Each number is 128 + 32 x the weight over its row's rms, rounded and kept within 0 to 255. Layers, rows and columns count from 0. Numbers have three digits each. The size before them is the row's rms in percent of the matrix's.

# layer 3 MLP up, 256x96, rms 0.0809, rows 162-210, columns 0-95
114:109136157115030108096130114142155091076118109140201086095142111160095099157127097108126141179123105146156190165126152130172149126141122115158151163187157095131147154130168098119126152183109155110204143107125118160046126166070103129152117138152102110145138090109099123206126105133160080091
076:092077151110108115129158098155172125159131144142123112098152158169161138109143124132127169124172149111124087130091080164099083136098124153132135032138147140054119090140154127144089110103083146156140129154174119029159061180140133122112129067129156137156069166143113187156146159105183111113
147:125125183139108135127103117114158128084113137099136081144152118121113077096131064109100155078130189129117146149123178132083136093104079153183114180113119084124130098131152120115143145157114072130141173121121132147201107120176072131199101203069123117103100096145119079168138101160039119133
072:121148185151119170129119138163123126164178057106067153121132157154182180078179114094110141112145140238088148108110148109131141112129150120164161107098121169081133118131171175160142127139175127127130117113128169143124071084137144129087148058085071156148114127121159144082159151182133145098
116:179147115143120163151127123148136159159131169152112126144108146140136171128027149121181101129121108030123187142086166203080121115103124147065125115101113085132124119110082088117138119199134144146108159131117136109128117107162177125124173119057137116123132121074153139108156207142088163143
130:125108123190130151122097113143143128134082174135118126159122149099071097192126116117148149151167130137141092114106119145102140089112181113158160121138164047066187145141137139176090142101102081116134097153146229140138151142035139115168106040103137156136097110092116129088118104141149153112
117:104091053085106100151130111139121149125138126108162134169116113081159123185085196087120105164138116160078156190112059154095154130138137064095095134134126108144125112118174096104104160145156119134131161114136106092053084128114099106106076127152118139174149096161042165074121125129171093110
116:106152088074069140136157161155134160147120134061185151125121141104184081142167111103149118133106121098118108096152127175089140184123106142098078154143055146134132117149047171082084155128156149106071137149113133109164102131140109159139168104157149130124094176100071121211119161120179149140
030:099127116154028161095120159111119165092115161131156099147125100054086083127061122135135135112089167147159144161153177169103120090130155119165126160109065101134134048156149146114130139113171163126153133114141108175159099112102132103124056193180113169122093126200142149140121125146109126103
029:165118158118089144122127121168113123199167173171104132081087179143152145120170144005113119141123109123165164141137135125139103150074174110143201070139114154086115152110092102117076105097113197149109123153159138166140130152133115087108099134067132123130173161129135149135126071080153135142
127:144133124141127096137121082180104111165112173094103178080129145146133154097181142102138104204095126125169163129143128108149135134151152096063155046138130137094124117089139198117106107090143132172109147160111061092117188123145131136089123135170102137152094209144187188106110157109137146180
120:094115136154140072121155109141177089045103170111113092125177117096176122127130089106140101170090148194169156192149143096196145139136101161132149178152090133118134064152149127112101148112159121126163097117147139127154124094118130203208146168120085164148086112172106125104094133149133174154
142:137139140132124106111105107127131094113115152185090122116121127148085188085141167166087109156189170158098160135099138092178129104068139098137107116072107146116128159100144110142163107114110082161167100126126118190097148073144141066123056085114126069091179134121161139037162144126080099099
023:080141098157215107136099140124122115123140153109155143132126114194169128159104116137145127090134120114093059131138125103151089115133166107096077159137218127154134217073158095131165122085151146096119120107112119150193189116156122129134125086133194106105139118083107103090121142069145191120
104:109092157067166097149083144114110119140144036149121092105148178168147079119092158079124080084152182102120145092162137057119140147129097096157121158072128109120111100124119165121199126078104065118109150142138124179096147130123107136137085111129088143095144129140099150083153074149128187172
051:116167114130095059098101130126156146080123089094143105191165123195106096151151131103165137157078142152082079127174130129144173145137159091132114178122139118121144110103131139111139142203186119159180153146065170179090075147097125117143148145175133153114085085204174118129148114112166135159
095:107133191144099126177123076167177107073117173107092143124156117182074085127121153170116042163144166118158109117112113199114081113136183119161145095108158170093144087084103165062120089117137093132152100168147140138150086165170143102170100155121170141097114173123136120144164160135145143115
083:106143161119097109094169107124106176151159116125150153101083097197154179132095162093126093069120140168139125115176124096123096065108103085129143135132159106095170170129150097155111168131115103122143145098129065110162089101170138089104255147149145116139133132139095107134097102102104189138
105:087120128124142140137151084137161155119110095116156182136152115137086158153132114134114118133189144132132157129125116129153109071097156041141156090142205091122121184134182089155154152154059125163189165141072148152096147137126165125123088121149093137160100093170218150111152116169065091115
091:084171150084150104123159111131160129118150179157109158103140128096149131127062109093131124128140068082124162158110115115131162137117164173167120117132181085159134220112111132148190131109182034150164182130078062107132164148171100142112126141129136089092170090120098091117123157141162092113
106:131136106077096092097103117116107106112113100127151113120115148057124118095112104070119095164105123120124143132137096084143134123135083097174138147160192069177113168105190097154192166086158055155178144150088104198125140117135111136156145192143127095112144078110108088162050119108124095117
080:073105185154147141145125164202200096204149127164096166155099109136107152081114129079120115108130055120096145141139106126133127139112123062154070118134174069148125099133167069090129097161105094181143145130107120183153155167116108094112120154094155164148117084097132128125185143126082117111
133:097163173094128107060092153120138121146136095159090062188130106173056109100121133101159099112128077158144105168108082120120167088108137149110142123109160141119087071173217123133194125165163101116124104150087149142108124151076129141112133084140074139141095071118135086105119121060110128133
106:087156140129085088086106075134170097057099131092124117145130130180103106171167160140184129109154091163125174152186154145127158126168114101149133116146108115096136083103132089142151180219101150129119118159099188139115134103120094170106065102152176126132121058123096063126163110098144153109
063:120152165108073151141095136105127120072129140079090095124124161159140131113068154153160193143102181090133107059154157147160136156176089167129105127140117151091108109072075143139166170167107154145126134100174125104076152170165071151115158076112108125131126140206093101141064087136150162113
128:096115105088084185094054124146105131162193113166085202118134108155129153144110090086154156160166171056118156101125166140141089159072120110111085097156129124146108099147140116144131163156171148120122158115106128164062150141124084155111108098088084137101118135059079150160105178122143122075
023:133073114119112112115111126152150173117102153088107111115153115128146146192159095150146193109140140099083147142125137092138110131121083163100155133101149113062124124141148147104152116158179116114058118136161182106049077160124112173104172066157135046122183146199138142140162177083113164129
136:181152087076128115105141119149170143114108140134121129097096139112122140144144157115184163138134160133119153176059120057134103115110174133139157103121159095115142123111082105204139191115127155122152149101127183144128121159129082073117073102079106098141148075164073118123117126069021109104
057:085179142131113129114088110098132130169149197136109136160101051114156152118162177110110141160127152040128135132104125164125124145137126089068132136105116098127100131166197063141185111118137152145103127104109124064079098091115111119079066112100058073131100159126146164140161123157180099130
106:076109121116113040145114061134163113115104128111120057131160157116116121145105108147151134118148134216111138102154090168133127175155079124188106196124078119130167082137115130118063170139136125117100076150201175095160153107109104139138104116171144148156169109132099093100181128113147160162
114:094144158141180200142076109155167118097101170152128187121122068152130130087126144172149105131177089132134150079051114143162169173094161143083172124109142161127157147124115085111093087163118156211119095104113184132095121157115180161126139138099141104132095111145162146080173113109129091169
079:092095174121109162114107139097138180153138082131074142143162082168108149073143130099158116132169098125197155084114112160157122103062148106168128123120206069161133181100123128153133119134137190133211125153126174163099085169077115089110164095124104130152085127173120121129162161132163117103
115:111084087137105104125170093109171132038118102104148168152144106143100104112086115115115124107151157117131140195112139112175179099119153140160141191147117105070121098122136074078153175124099063154156174079098105157141154127173108132178106165152190156097178069117140086151149156128093104136
104:113146161155142098171109104120155108112158157146099197116119129076162065059145145144176107127138091091161160125099074095137165187119120165172141080094146109122140110138199147153109131106132120188130125115123136136085115139110168133162084130166145078147061104143183061091152109116064094139
025:141134064111078139115102112093173172115175174087117151133097158101132131096095146192106103086103122076122119153147052112144129152099141118081079135121119108167118185137051079104101144129189100103122083138122158112136135137134148106161120082083151129092134101193150091168185156085084146132
024:092129089101051074148169083198146106157088114107126121117110158124107099189179159110097179214166107139106130136145104141157095132101122106157115096163151106116163177095146073165149140134190187148091117124116114121056114098146144122087129155162134138134124144161087155163113109117194135143
116:173188145149161126159149152131081088074164103155180066096099117089195164101106125136107156119079149120077106133171115100132062117168152131102071169169075118154113148140108137107162184128138120097097163037144140135150125054143144115114123117122076142137138104111099120158111140146179134107
048:110114159115186110163118117126129103105147123145094166135150108165146106118059133148097127121122120115043201102100146112156137113154084131088185131076170123134075003144149055080169141136107060143129160094087128121124152124155098138161124129150118109113133123112107132093075136108128135171
105:118149154163143144093130080182124058146135074094087125088141128205086150059119138143115088085185081145128094158075144094108117143149136130153148077132180122125120123113126189158150138119126138132106158124106129186140128136118102093094119123051108111174176061086155173097140151152135158174
137:135140116141096141083118122126091161148120137120165127096087094128092097091138064086148178204110097152101152107121133089137111181148116127115077102136101124155119177119142146186124192145107100120136129106134050124119102127139065125052175182159120075132149116085136090195087087139110077105
038:115151074112075089144083112089144191113078129132190124118118160168153071169117121187133131137148170130086093133118089145136131084092124120151075158181080129141135049100088155132115160139128128116104116086092127075165109128093135141061106065156123122127135133076118092172181109145091152091
029:118123107174212124120110091112143142059118124169170107130194057052115093144119046081147147123125135121160098122116117164136140117130142153168139168131081111165180188127133071114128151174125107109139136153150137136112100112145157172158085125130183118161061088172117114109133160111091129094
082:149131074123148126130173119145168133114096111120057127138092168088132142152069132174132183164135113082145175142164152113189113081133190151172105068137180096088114119120145141141152129200086117137178124118139119166141025119083134079128122117115171128115147094145115122143097129072087112103
108:163136125175120074130120124144133157141130133134171103168124092137109142096197188134131195177071114142092119132171167124119204157140156122156047157118129095138084074147141113153120129146085154073177158110153152151078113121129099121141126138168110113165153074128112166105164065109203139141
089:059080102129115125173093087135220119149122063119117168123118156133110094090118210132121148110142138090091116142141133083098120133170108064118140132098173098072122145159084155174169083133104122122187118100091163144115179147105155117152154082116113062147139129113120131111173158091166155096
033:155152073147123124185131086132111127112131220121136144147145097136180127152124139070141161190135173083104113059146163133031158140116105164094136130135103141133152149087070136134130106125134148159118178097127088179074138122169143149129174115135205119115119138091111134115079162064120142130
027:095108170126207153134091166108131107121136109110122120123147174140156159121084108115114096019089148119117157095095083112097101107081119179133177076110146134113126129111154203096131150084103128124087122116097088074199149115121127122116134130093120099099152160087175105123174160134078193113
115:113148162166082113135205123146124093128150138167136173089095094112112074166120120142145112109170118191120094176085152127182150127114113133141111152113092138143134164122162090110085049100139140091109081102150207094124120081110213112167124126144132088117150121138122175103163134112041121141
142:055145148091101123123100145143128126130156141113101172089112105154130119066181131152179075142156122120135159106086080104152092071073175156156182088154149156146122138072112121143176132161123134150169116125060137143132139123069079076119125125073133111136119137125149100101132195092083054093
# layer 3 MLP down (transposed), 256x96, rms 0.0771, rows 162-209, columns 0-95
111:052152154093131057097149097104127142106086089110073076162071113147151140124107112118112171137126140144162130132205104077165104141156141115159110126143106109094076141159097087135148107161113090088115157141119099102146191136115073173085079110160121093221148123130129121130155145142136102190
068:090148125104149165115209128132101146127155145126133133109191137165175117129197128124129129162131106117117096127098107159128013127103106111118083106130161149098100138125135084113149115081074155141133113106140108056154130151184104078137112141142155147113094183157054223155124127144158122145
153:125130117117132134125142113132148128061124127108142031138134142166141105092134099126132133094122131109091116172101170127152132076154102150172118138138146097143040107126161087088135151133114059154143093143134119138187110144143158158180099194101132107168090022137138065151144106146052136134
065:123126159150109192116138137182070170134171094103107107074157154122181168117193171151147163086154184198116140096072135127100126116073156132118137123114115129126084079121113155086117141147163140109123114130115141182091086125121138133072185106101028154133100103103167161098115129134091122111
114:116152112109163164120087169146143132115145121129140234099152099114103137077189121100147099102131061126114128169070158128140150101084119094133072143121171115129159084118106131068098152099201097100086145124112177113156159124133101095156136141073122093111126124113103109081148092068050120107
133:127100167143125113096089100138130172118118132171094200103095093157073115074094137157142119093165116117140117130076084123107061162145218158157146125109116094126110116159163123121116100115083118120185123074074136129143149146060160105096082088081081143134121102128161136141124119170180064098
115:105083065077141156141162088094176105194169112128104100171105130114142140152114159122101112180156114141079154178069096178138166108141161046143123084113165128121161134115180108162131170174131096129112119134128130097086114094126080129116092117181086173150164058138075101117145156113150130132
116:080179112107077116179174168132132133127134153083132109097180131143160079143163098112128167137078123130117132109130124112078170193098122151119088137138107131139000151130114176124067141108142198139140164102115188125135128152165159119163183125109135132121100118076100109144118116132168085154
025:132135095159095085132093144149126121111141175137131083160171145116158174181115171121096178118117096108116127116120132102097123126153080212084143138059060119103128156156148072099102156168074133084143089089163150101043142102148113176123122083116109100175111158167155102161110097115119109179
025:135163211106049071169190095120143146098128169124178074101099161138125145131105144126113102154120112153142136148220095150103093166118101108167135146192149090139079139096078124142151107159112137117176102128180109070116173136109177142114139161111109180140160122132161103175129136110162125154
140:182101101124166100113149090172108116182089141153126226067124175114149158077157190131115134184102150140132154115163160104114177104136129101059139087145118152123110144119102142111141096086161175165119146163152061078080134130141092111142123128171134106139143195103156175130160160140120101160
120:134102137150170082086122108157127114032091095076127081106119163105127151098126153152113121086126122129127159082139132120131127136159132171127130145132109161154253099122153140088181171175147126142199089066143094155134109116120185128174154148116119089142155103080154167132087103124101103136
134:165122135153142073118107100134115122139111116131093178124104086164082150139113166141148100122148168110114146150175097170157117098193123148124164147148077105109255081085113147134177146126161109178086128157128030106086104129114137140134076141135147125139136155132143151125160128117108162166
017:069132096110163110125150148144150159125203176138157074122157131185082122117184110101111083116159106156178090104122136118144109144133085112182153151081130050160078200154110144121089125149112151151121118148140144113159156137169145145172159108127106081134069094213187142108111101122123120106
104:194089127130156149107130159181101117130133107103155108068149102161171083086147109138129120120154146177144154126167130119084094122122103128131150131181161156161070146097113127132135119078100109124109147109094094143165126097065192109135137113088081188106178246152153115140084131081166148124
047:046121148102138112138165147154163122113127097122185130129104215122111156079137169109124093128150071145094173096112066122085148146104167078152153167133127101136086064122099173113118125172141147105150117183126108149106143122123186163105148109196092075113158147076158099104090119140088110087
099:158090088149150097079189101148117130059092124181099161067150096174175096110144115155160165140133153068120162145134145118120107064119130135140121130085162098142066092104152124084129112086064100130112161171125164214110143113167123093144118133149139149183104086139163124074124157163130149146
079:144107114159167129108138136161126067103099154131126140120158166107110081115176139129133147165138168095117126136103191122125123197167208197127109110120130156138052164104176143097128107138115142190132131140110164150147164124139115137154050138127037134115186133171151173157126140131177064123
104:137095091161167119130149137157135127134134118176149199136132127129084152106162167162112107102164129136118120161091121151157101172174226061139135082146115154142104171149183129138144138144039154167143192103133143115113139133114109097080096146144062167170087117171176131152141137163067115106
089:112129105146073145110133097087118148096105148113140151108118147110124141159134133100135143148125132115127194170148101146078142096127100126125162111126036142086072039142172182067188070155105124147095113104072102116109100131115131161086164119135090075150131039098092106122092140103138122081
100:161158133107122051198115179125106127134135164142094089075120134096143097116158121133118080134144142096096136170062125101167157135104149167118133081112189145129152167106218135179062141115154118108175171127099125100169127153142109126187139158162123123148079121152104103124058081082132134112
080:132132189142136154120148133107127103127147138136102142144079100137131183075114113166112111120144139166107076174129107187093148160138120094097118166104157124118238138179102141145169142133114126148169179113119108127172107090153037103155149142055152146126091167055145129137103072142090103160
136:100097144146158133130047109089147164060129161102147127112170156127142070148099122150120126117072171085087156083159119083142101150163149118151113137098111135074204085075143155161077131115092066144128126080184148181120129117117144163146138117144140157106165184136130160166137115198158117148
115:121125129166082132123155159159129141134114114138126171140130121083081180104155167110109136131126111121092127186083118208104152158130081087127096153114138099172100162147154118101047156147148196113142189098138168079108112194110127153133174119167155061173103208173136161153116113102118125128
059:153184088086109074151135145137149105134119131180099105156149122113111140111160106127096084142141177152089155182102145107082108078112109140155132119137194120166159139203177146148144162102170148093141092119135066121093111106132149156167186190164197139122063112078107099118136134060139132121
129:109143123115122195085108147151111145143212139106105187098116143113148150163143086140124115154151182113110135141149122141091094214098111173113085090156143174132106112162098082150116150153173168081118157092103119119119151148137125150083080091057066125110170155082083180174092158137143128121
020:202203106144112104217101124114137161099108100091098170117171172087112140083139154131135143063132096120149095116133184124092181152133097139144109162161150140160139125056054122184112130157114129119158154187073126145142099133128121121126107123092139122077129154186134106114132106136087183142
135:122117102108181103133124104150144111136098110153085112125129116146171159107140194133155135134145111124096112109032153105143101131175110113098107098111142130128232077111078130184151165115056121130167093125112162124141137128120113116165085118122102161136101029125108121115109105097034114093
049:073142116156109151050108090109159102155099149143130149164071086145163128106148200105155114110084154072128140093133128138136121109184093078136144135139105149140170083101126093133161105100137123170167061114122150068069152140135156120126099059135094089140099211144111153164166135177105138112
111:086105131068126110110133077123178112095054127123093018180130180134120148124165149146118139134139105144157134137105153164131156141171122111137125139137145146180156123149063130089174158170122171161099068127141178126177148134081126127147076139188120130140134099115096115123149148098125207181
125:117148135167116141118033110131143149102108161149102093162168059132139165104126167134167071137098089146138146108097132143161217108160131111138114121073152142153197157112116123148129169153136188120114097124124151144154178105076099156144117142122159089140103092115185118083164120080140187193
072:093137174125116126131098157109179106112099105119098157156135121102147168074102190159119107077166086184126141083119100137113052102106141094107089113138125111078087121142112084043131095161159151150104153177090164120100130198062131129043125145098122112165138144182135131102117119170128126123
121:133135090121133140068197101080143134095139110134130122109110121087099167091139132133096101087117166135153139206113112112127109122125154167173146122156070142133154061166150152026163151136156113140118090107103076125103086084159092163202100146157114136153131087049135146114112172106160116116
113:103145127087114108058092136182149144103106121120145149107150115118132132120085155106158127097037126138136132113088157149110156062172111073115146100122139081151228125110108120104115159166141064121154122196148143082150156135071181080147113151104114098171127064122165141159162116104146157143
021:186107105155125146104140139093132108141187158120092127152143153198099205163151158132171122156166135103105147128148117096122154152094137129096079165155136104105120177190151138150132186131121139101095168128110127157099142187119079102157161144093217090123117058076124117119194111172164133120
018:152166098121131139174100126142146179112187127159074092121049096117119094186134102146134112143152135149212136144167125134098141090073194142208112150147081126078124189111099169155103107100139125113105137133103160166098140095164166122128127164140153159114086119092147170112101174106181163129
122:110158110095122141149086167131135134146182178096184076131155144148108083174130102154100113116186161133106094126176136060139149146113068156117109130097146199115072136160136107170150098128134044084145099137129082074145107145153111128118116110123113095095203197108114146171095107146140087125
038:111092141167107103142144107114156115151092170105132155124137168108185198081179076159175127124156097107124121081185161096088156077095148161102146104138071130198142088138115167132112093136110108189149116132120088097142109155155134134100106124180125116136161053176141200148125094110116140072
108:131128162148163142165059129209166116112101144170142188156121182169159127064154166167108135146131110109169140138100130144182131105167118065129096130120170099135159148144137101116101115173101127130131107124173168155158145163101123041158107047086098134114157192102126131163113173152119152129
119:158099117134132130158094110125094070123109110131128172112134080146137106101165127137114115117136158099068138110093139062095122184137145101084116089121080107094255127092078108165148147142104098098139113097159113140107121118165125110128114149182109116119127121129191112125089101129092109096
035:125114088160132076129179173128172128087145181132129080186104190092144150127173133194076149112110085100126111119126099099150210131131133150132062168144106094103173125093096125155098121149115129148165202095157134071181089130100160152119118164129095082134152116115142120167109143102070136135
025:184096194135153120118105152112104156111105099116128091094143111110091066064187170146178108055134148123118101128105106174073168087162130137120128132079087155145085150130174120106153139100082174120126118123152166116137050143108171109185130155123183120165144143149133106131105158178066164134
076:157150102150165146171127150129155154101133092103074187062105131145104143115113110165146168155140105110149147116131131117154115120115188120126089115157110129135208153153159168143144140133076129132139177139179103100193103087103095076075134151108127143173147082098197143086120108173027146107
113:079080077164127120155161138078147134112104124103106077170127137144126115136162158103100122138171118135144133100140135045162150115176141118055084096133122172102148122199067100150124077111112044109122050155106091113155120092117124117091098164082112109147108063143087103132130092141113133156
083:115104100109147119163158107113194183123104116100116120147098136103173146138132235135143149144168128118110096117063107132107118200155135145132135150153153110082201124154108128117164113187128171053138097130095139133122163130116095156084143096099084073148171110145070184142161108124084131085
029:102085109133183091139089120165103083185095137104096073176103147148163121121093093075123100104137086149128102205131171159092123177109093144110105114060090167128182146141124109139119160158096141112138166126127064126089155138106175158096119142116195182084097164119139124108142063124141119161
023:111139102157103117192119170019110137054102149133119097193110122160086184124134145111144138137126146173129085094118181076135098132105165155049099118099162151138082139162120145099092197205132127118078111110121123099126086133120109121136160128107103148129156074130113103144099139147169143109
126:101126164157106096097130098138148099130136120196124130087114123056111112101165146097233113134116123176133121136061157119169157061157067100160131111082127143165166125148158178126099091156147139144118120117126151109112093134092159157170115172118123092133087065135179110125170146052092123109
# layer 3 MLP gate, 256x96, rms 0.0841, rows 163-210, columns 0-95
071:065155061164131094125150121113152209127102120098108161136084143054138130072144136147139156140186105144117127137075174135123110092106120119123139029178153110089124093124141076072112158192158082163154127101130113076169124096137144126143148112117119134128124117151059152104106139074100145128
137:154120115138140118119197112170129117046102108097132095141090159088128162163125135189113118140149148141128120176043109161153135128172152166136133138174109101087131107106068109135088119135126140064148057118195112149178114136148153149165059133155131088144123041147126114107138151137106174166
067:108114124161181130127115082156172118084127098187144124167165144187116121098120158225168123110155078078156106132101111155088128096130185123143175176109147107118118104109140094102135162197127148165159141172096201160160128169127143140117173137178158105130123099192138143157191108131125113110
112:108153134086150133149146143099132072132126141100142185100048138103180159045184140166128108067148115139120159092109113111135129131164109157114174075122148104131102096156164127096182131069112096163136150132117103140153117119126105076121103114135158095138141151158076068101110095100021097130
116:115128160138143188080124131108175109126148109174109185133105076095105117083097175140084115091137108115110170171093100113142070155108186124157147089103152112155094124152140066145149080169093109099156128117103109144139170106067138095109059095105112163131123088094168124172171127114121062062
110:090099218157166131080117128104141132130135106151083119154149105157029108089133064142126111105106092113142165133099123112148085061121148117201136132135134102148131137123157135134143131150086166138197103104063198132135168147097141106083124108091117190119128110114181103168147153116115075112
111:091119117095092132117159102167140131147102139043159185125083113152123100141160157125188115188117079067149137147101162202124122147138145079135130121133110119091121072107114136060048127150087150105081138110121177112128137131120088122141129100104149137143060196111110057130148144121146122174
030:131135156073113119160159140110130106161098158085135133156123150125184134152132102170129179208124143129137122153116096123090122147097129152130149181136100149112143220158099096188073161138178172096128140095164113093232154113180133153140106076160114084135149135119092116186096108171109140112
027:128175161102165127118120161088179141106107071098140102132133130181148097127150093100131082129141131160123132140113130113160105125140146219167167154136186201152096075131112159144119113127088142143074104155164106183252115084085143106129118119121093137134143122119141102088126173088175139113
119:120105120131120137144138101127151062098081057128104106170080188196139161170131131165115154112125146156106100139029126191155126142122122116120155077079121106107172123106076160171124102116127161092066101105153176116137122138113115094111082101095151120118162075142132097096161148071127183148
116:129118113140149136079111111138129104108121118094138147117119128141096134088096186164159100069112112138130143137080112101112155105128239080149130156096174116073081140082164120096141169207138145135143143092091183158085138165149115094143128128123193090133211094086150104129152128122171104082
140:104115104117097114139142115150138126125109122060151170129124118141140052145148144108170078204147107093195148165147186144127127103153124084090141052162193114104112081150092113111067136133128142117120163138130099095179169155127120158113155129160121132164028118154123090153127131112161165189
022:182137129171050137141118100169151114090133146135102115140134133123141154094054138085138086083155120083156142114128158090144156124147155169094110159066150140100138026145126172143156126071131158109096133122124165091069144132122163186147190153096160123127120125099128112064162155060145117125
103:056135114113086083179074097074210153130125121082141138158131162135144121140099177088158110109159137118109118140144120113107161141146135112138153196069207077120117127135142093135172149155156126106138140140112167136078138183158110135129100177163108065129093054157113138085140093142087129169
052:116115126121137148108184115165100127149083140102132144132130156081152141130087114151125154117144116223116116119140132131159115125156148171171140126122101133103172156178126149180023155134123158104128102108174221105195205116157170116104176149161169155146172140144102167121112147106144161085
108:216102089106131101103178140143095095096109098113091129073127165106196130132151131141120165128136162180098147162116153087122145069098069145119108130161125072135146156124152115152132152122056133118127136101126113179182137105162132099103119134152078109145128058183149133070150147083088204131
084:136155093150081115132155130117108169171117079123154136108074134164176168155117175128119157096132152193140118119152126153126127107123101123122164187152127133111137167161081062119113125124087153094056122134189079071169106121165122137093203136124169092118167181107095132088086183125089167170
094:122099156176138148158114114135124112170101153127152161169129137136085087134121154142145121147134056175106144137099113212139127163134218111159145084117089151100139107132164134085113080132110199114170124120155153102146128118071131092083110073082121216141138136106130133104184103194087128102
087:109178152111118188131104109086125153177143138127163179089060138158113183080202171124096091180106149165111115122089123094165101115098126103147163115139143110085088096069147152136161123100110075145075098105118094103120156138075084109132108100084062082164131147115095141077115160110127103118
112:135072165129219107137160117169118149178137143153067139147136091108156122124091146123130108094140041104131126152091082156043124123112114136117128111094120194150136082171182151079147090109057139130112170133143126091177135133103170116156126171149133150149129126111177150115198148147141124166
076:153142116170141082125193099115164094108148078092125102169041119097147138108102051126141126112150144143138125177160097118104126106148115105081058116112150126139182157183177117118177146161136057157166147112129142096146110102154086117149134161104188132133041129087128127107108084113101141095
139:128077104118154157142109121148178142075137152133109110128143156136144131132132173213065094160109147112138084133096118122135102157123115108103172097128153100069108075118079140165146105113114112040132111137195092173103072179142070162162118082122121171056101135133153105153093139097082144119
107:070128141158099136147138115130149143159131114114159164137117160087117166143138121074141176153152148150120125150094136193136146160105072107093124170132090169139134168171158078124032124115134172119094129134130156046109143205126130148109156136168158095154100182197122159139147143176109164195
070:172118110121137165133170127166096135139122152116112129092110202109150159138121114151117189137120111151120071096148155147121152178118169133121084110140065201105133171167070142150069105150163191097105109149147146145096087113117144101135047044090104126151172179117148148111171171097144119121
127:124100100088033167074073073170136134120100136120076162167137146150075142118128120092146086180173144090136197106108159151122121111119164087143103102141142121156142065112148100107090172202145122155114150139077148147104179162131097122166113158118137142100107115129110104132135169078093145067
025:103172151135031128113165118124141145171107086109140108132146160099121133086162112140127125199114166180154153134159136129113135132104130091158169187106168070106140154177133133134103115144116153169163116116144105176176112139121091150119185136148114111154069129134127148184099042225129090136
129:084109203195183151155093080139124092141081148087116148211146158121143104084119118172102103101155052129144125122108154199092149131151088136164112141105141079129138102140145138065080058197123132104133097129124120124157133113114168137166161122120129177151121136094145099093151116161146167113
056:109138152135104104120148133113180146148085109085186145132169167169124171128144095144118098117165099203129117159158110129112142082147125112154075122073165147123156145147059181117099134144119141119114104095169140091176103180098117106104203175082118092116156079229169141094108131105132149146
104:143114143142143182114153123138160110059069169137098141179105098141131129110146160157107146113113123073145148172049211108101146091097167150085150104156147120162129123115069125114175083177135166182143152096041140199128154191124145131158115151123163114111084139120105155129127158142100132112
124:152096086164076073135075093121154130106117107083104042161104202115122157153122152120135094136102138131155162130139164104102153065186112073170165123103086104130128051099143134108116160096127148060134126148139162141114142102148094127144114123135163093150130138173109065123109120084074192127
075:108139177122118148128109142099184092185111129130074175148103088108193199036087139104117101085141092156146138101111092131136076089123117093115158120111197147076128152094167079101147079096124126162097121173118128157134143179083090115094181123115112083160137160180131140105122140119112136137
114:099148128134124103070169113089124083101146127116111129105076088086125145057160122119119082141109167178178144168068099107142084070135140149148112128166130185136127043105173152077131131145132080144068097111139125170165101075099105134173103144131065146147123115096135133129130137124195083096
116:155103091111114151055130101144081149135037084084155056112135144125117176153116114109114129151136139136155163158145187176087160061147127056093137126134107063143142082110064124069134105137109127095115106151128109110139198112124083131129151136059142145142149137129067149142115137144148157144
023:146116112232193142131131087117158155122124176126133134124161122150146139125182109112130140112155130142147140123083115144107099104109126130108123146074191049108134068172121094171133139101123062156131140118088161073180061121219153135124107095137185158109083088135160148113127104150152144116
022:144134084100171130153140113129127110165119103137137154126081084126120133095104122160094083140134106051170159108130140139193114121169134142164072120138155079121112096124115105114146098113065079155165119121133105176149231107129128095112134142105133126149172149109098116152116008081093086089
124:158164183184139122167161119142132060072097103131125123098080155097170189092138170142126137142118110140100183133147145165142087095173204084110109099182106087179164180113104131074133188147134180124132133110141151161179145079121129099093121120156100154142102088130149114101164158149116172110
040:101155128116147230157165126128165144177103174130174109110117177040112098095156184142128145118101070123132154137140065116096159115154132117128128194177145144128129126112086152172094147123092128148099136135130114125143159209153121161101082187134115126143103106090111120154164109156096063095
102:125112123129122092220111109112156157150095160148136204123080179105191107149159200124169187161060136080087141141124122169144130133126129074113143143084114114127141100148142081110109097130120139123143041117139165098137122119112145122154128087147126108129085192128096077118124081119074132077
131:118132116137181159160133144118175105115144116130117121149139195136188180157105178159104097065163129135182088162141130187110156074100119134136153170113109121115116134162130134087154060131135131147099140186129170107139160124155200154173101085110165166093097153177106155075177178122157182142
040:091098164119097136150152150116139174121117099103124108130164185091102160159189067105144210130122150174123120153141154166144175124125089134135110097121104125075159255095133146129099135165121156110132146118128165147099146162202143142156172137179173118131130100127125125096092162167152149132
031:126149196132155194130128141162174142137104040156131131149143151129115106123141208107120119056115107059118080161112127173115143134150149144115110201121070138146120150138093023159095148107076119168139094137172157100163126154100168113130105139109129122107176150168146119113170111123131145119
084:126106181153098149154136110120112154135166112165109169131123091150149146130155129071133076137165095219180193113149184120094125097115136092127127080102161099138140208127198132115164110143103123111143171136138086149115206148163103111123116146103093162148089095128157130079194150172082131114
117:139153106103071107136133109114123142120115158116090183087084127148151163197111093168181118153117091176119108149160115121138100074150100148152166143103102079163126185118163185078172155157161152146101136133096120126136110149145185118086153143173182084072122156123155053131150122078063160110
091:132141146122153136098140119109094126110097190120113145145119121145210201157139146137146146133157064099138094161065104185137140190064192159144091154138097138175166130128113060146096128159124169090068115143170146105124128108089142110098170048102130135155118164113088109149124111149080117154
037:140116124142013151140139118138138200098146206137149142132145129086138117153209167141114127138149188092129124113127125149164128133084160110096151101133140107131122171131091124103143113118157162133048118166078165160081137113132131135174124134154148100115148128213176115158203169122158126127
028:187110133108047130113133083127073139133113077101125087154169106128155094130234148084153114106115153168133128143153086107131152095106157123148078052152111162080109107061148125152158073115124135170144134179107111149100106081114124140152052168128103125141104112173140123157135137114124169157
125:125095134124156164129043098146172155110098147068117089144130224158132161097116131090113119142096115072163188124143108114097185101132135122114154079108182090113138092094172121131136183172131140151150133159097107135156169154173089166095080120144137128158071101169106079093119107146159165147
144:162152186094144160147158136102094143207116102136136209107110139181194167109148141129157067086116065123132134109118124169111083092129175125093181113086105112161125165121127155101186136087111140151065129153153132133115139137075084112066158125065104104132099187095147129135136160126121121114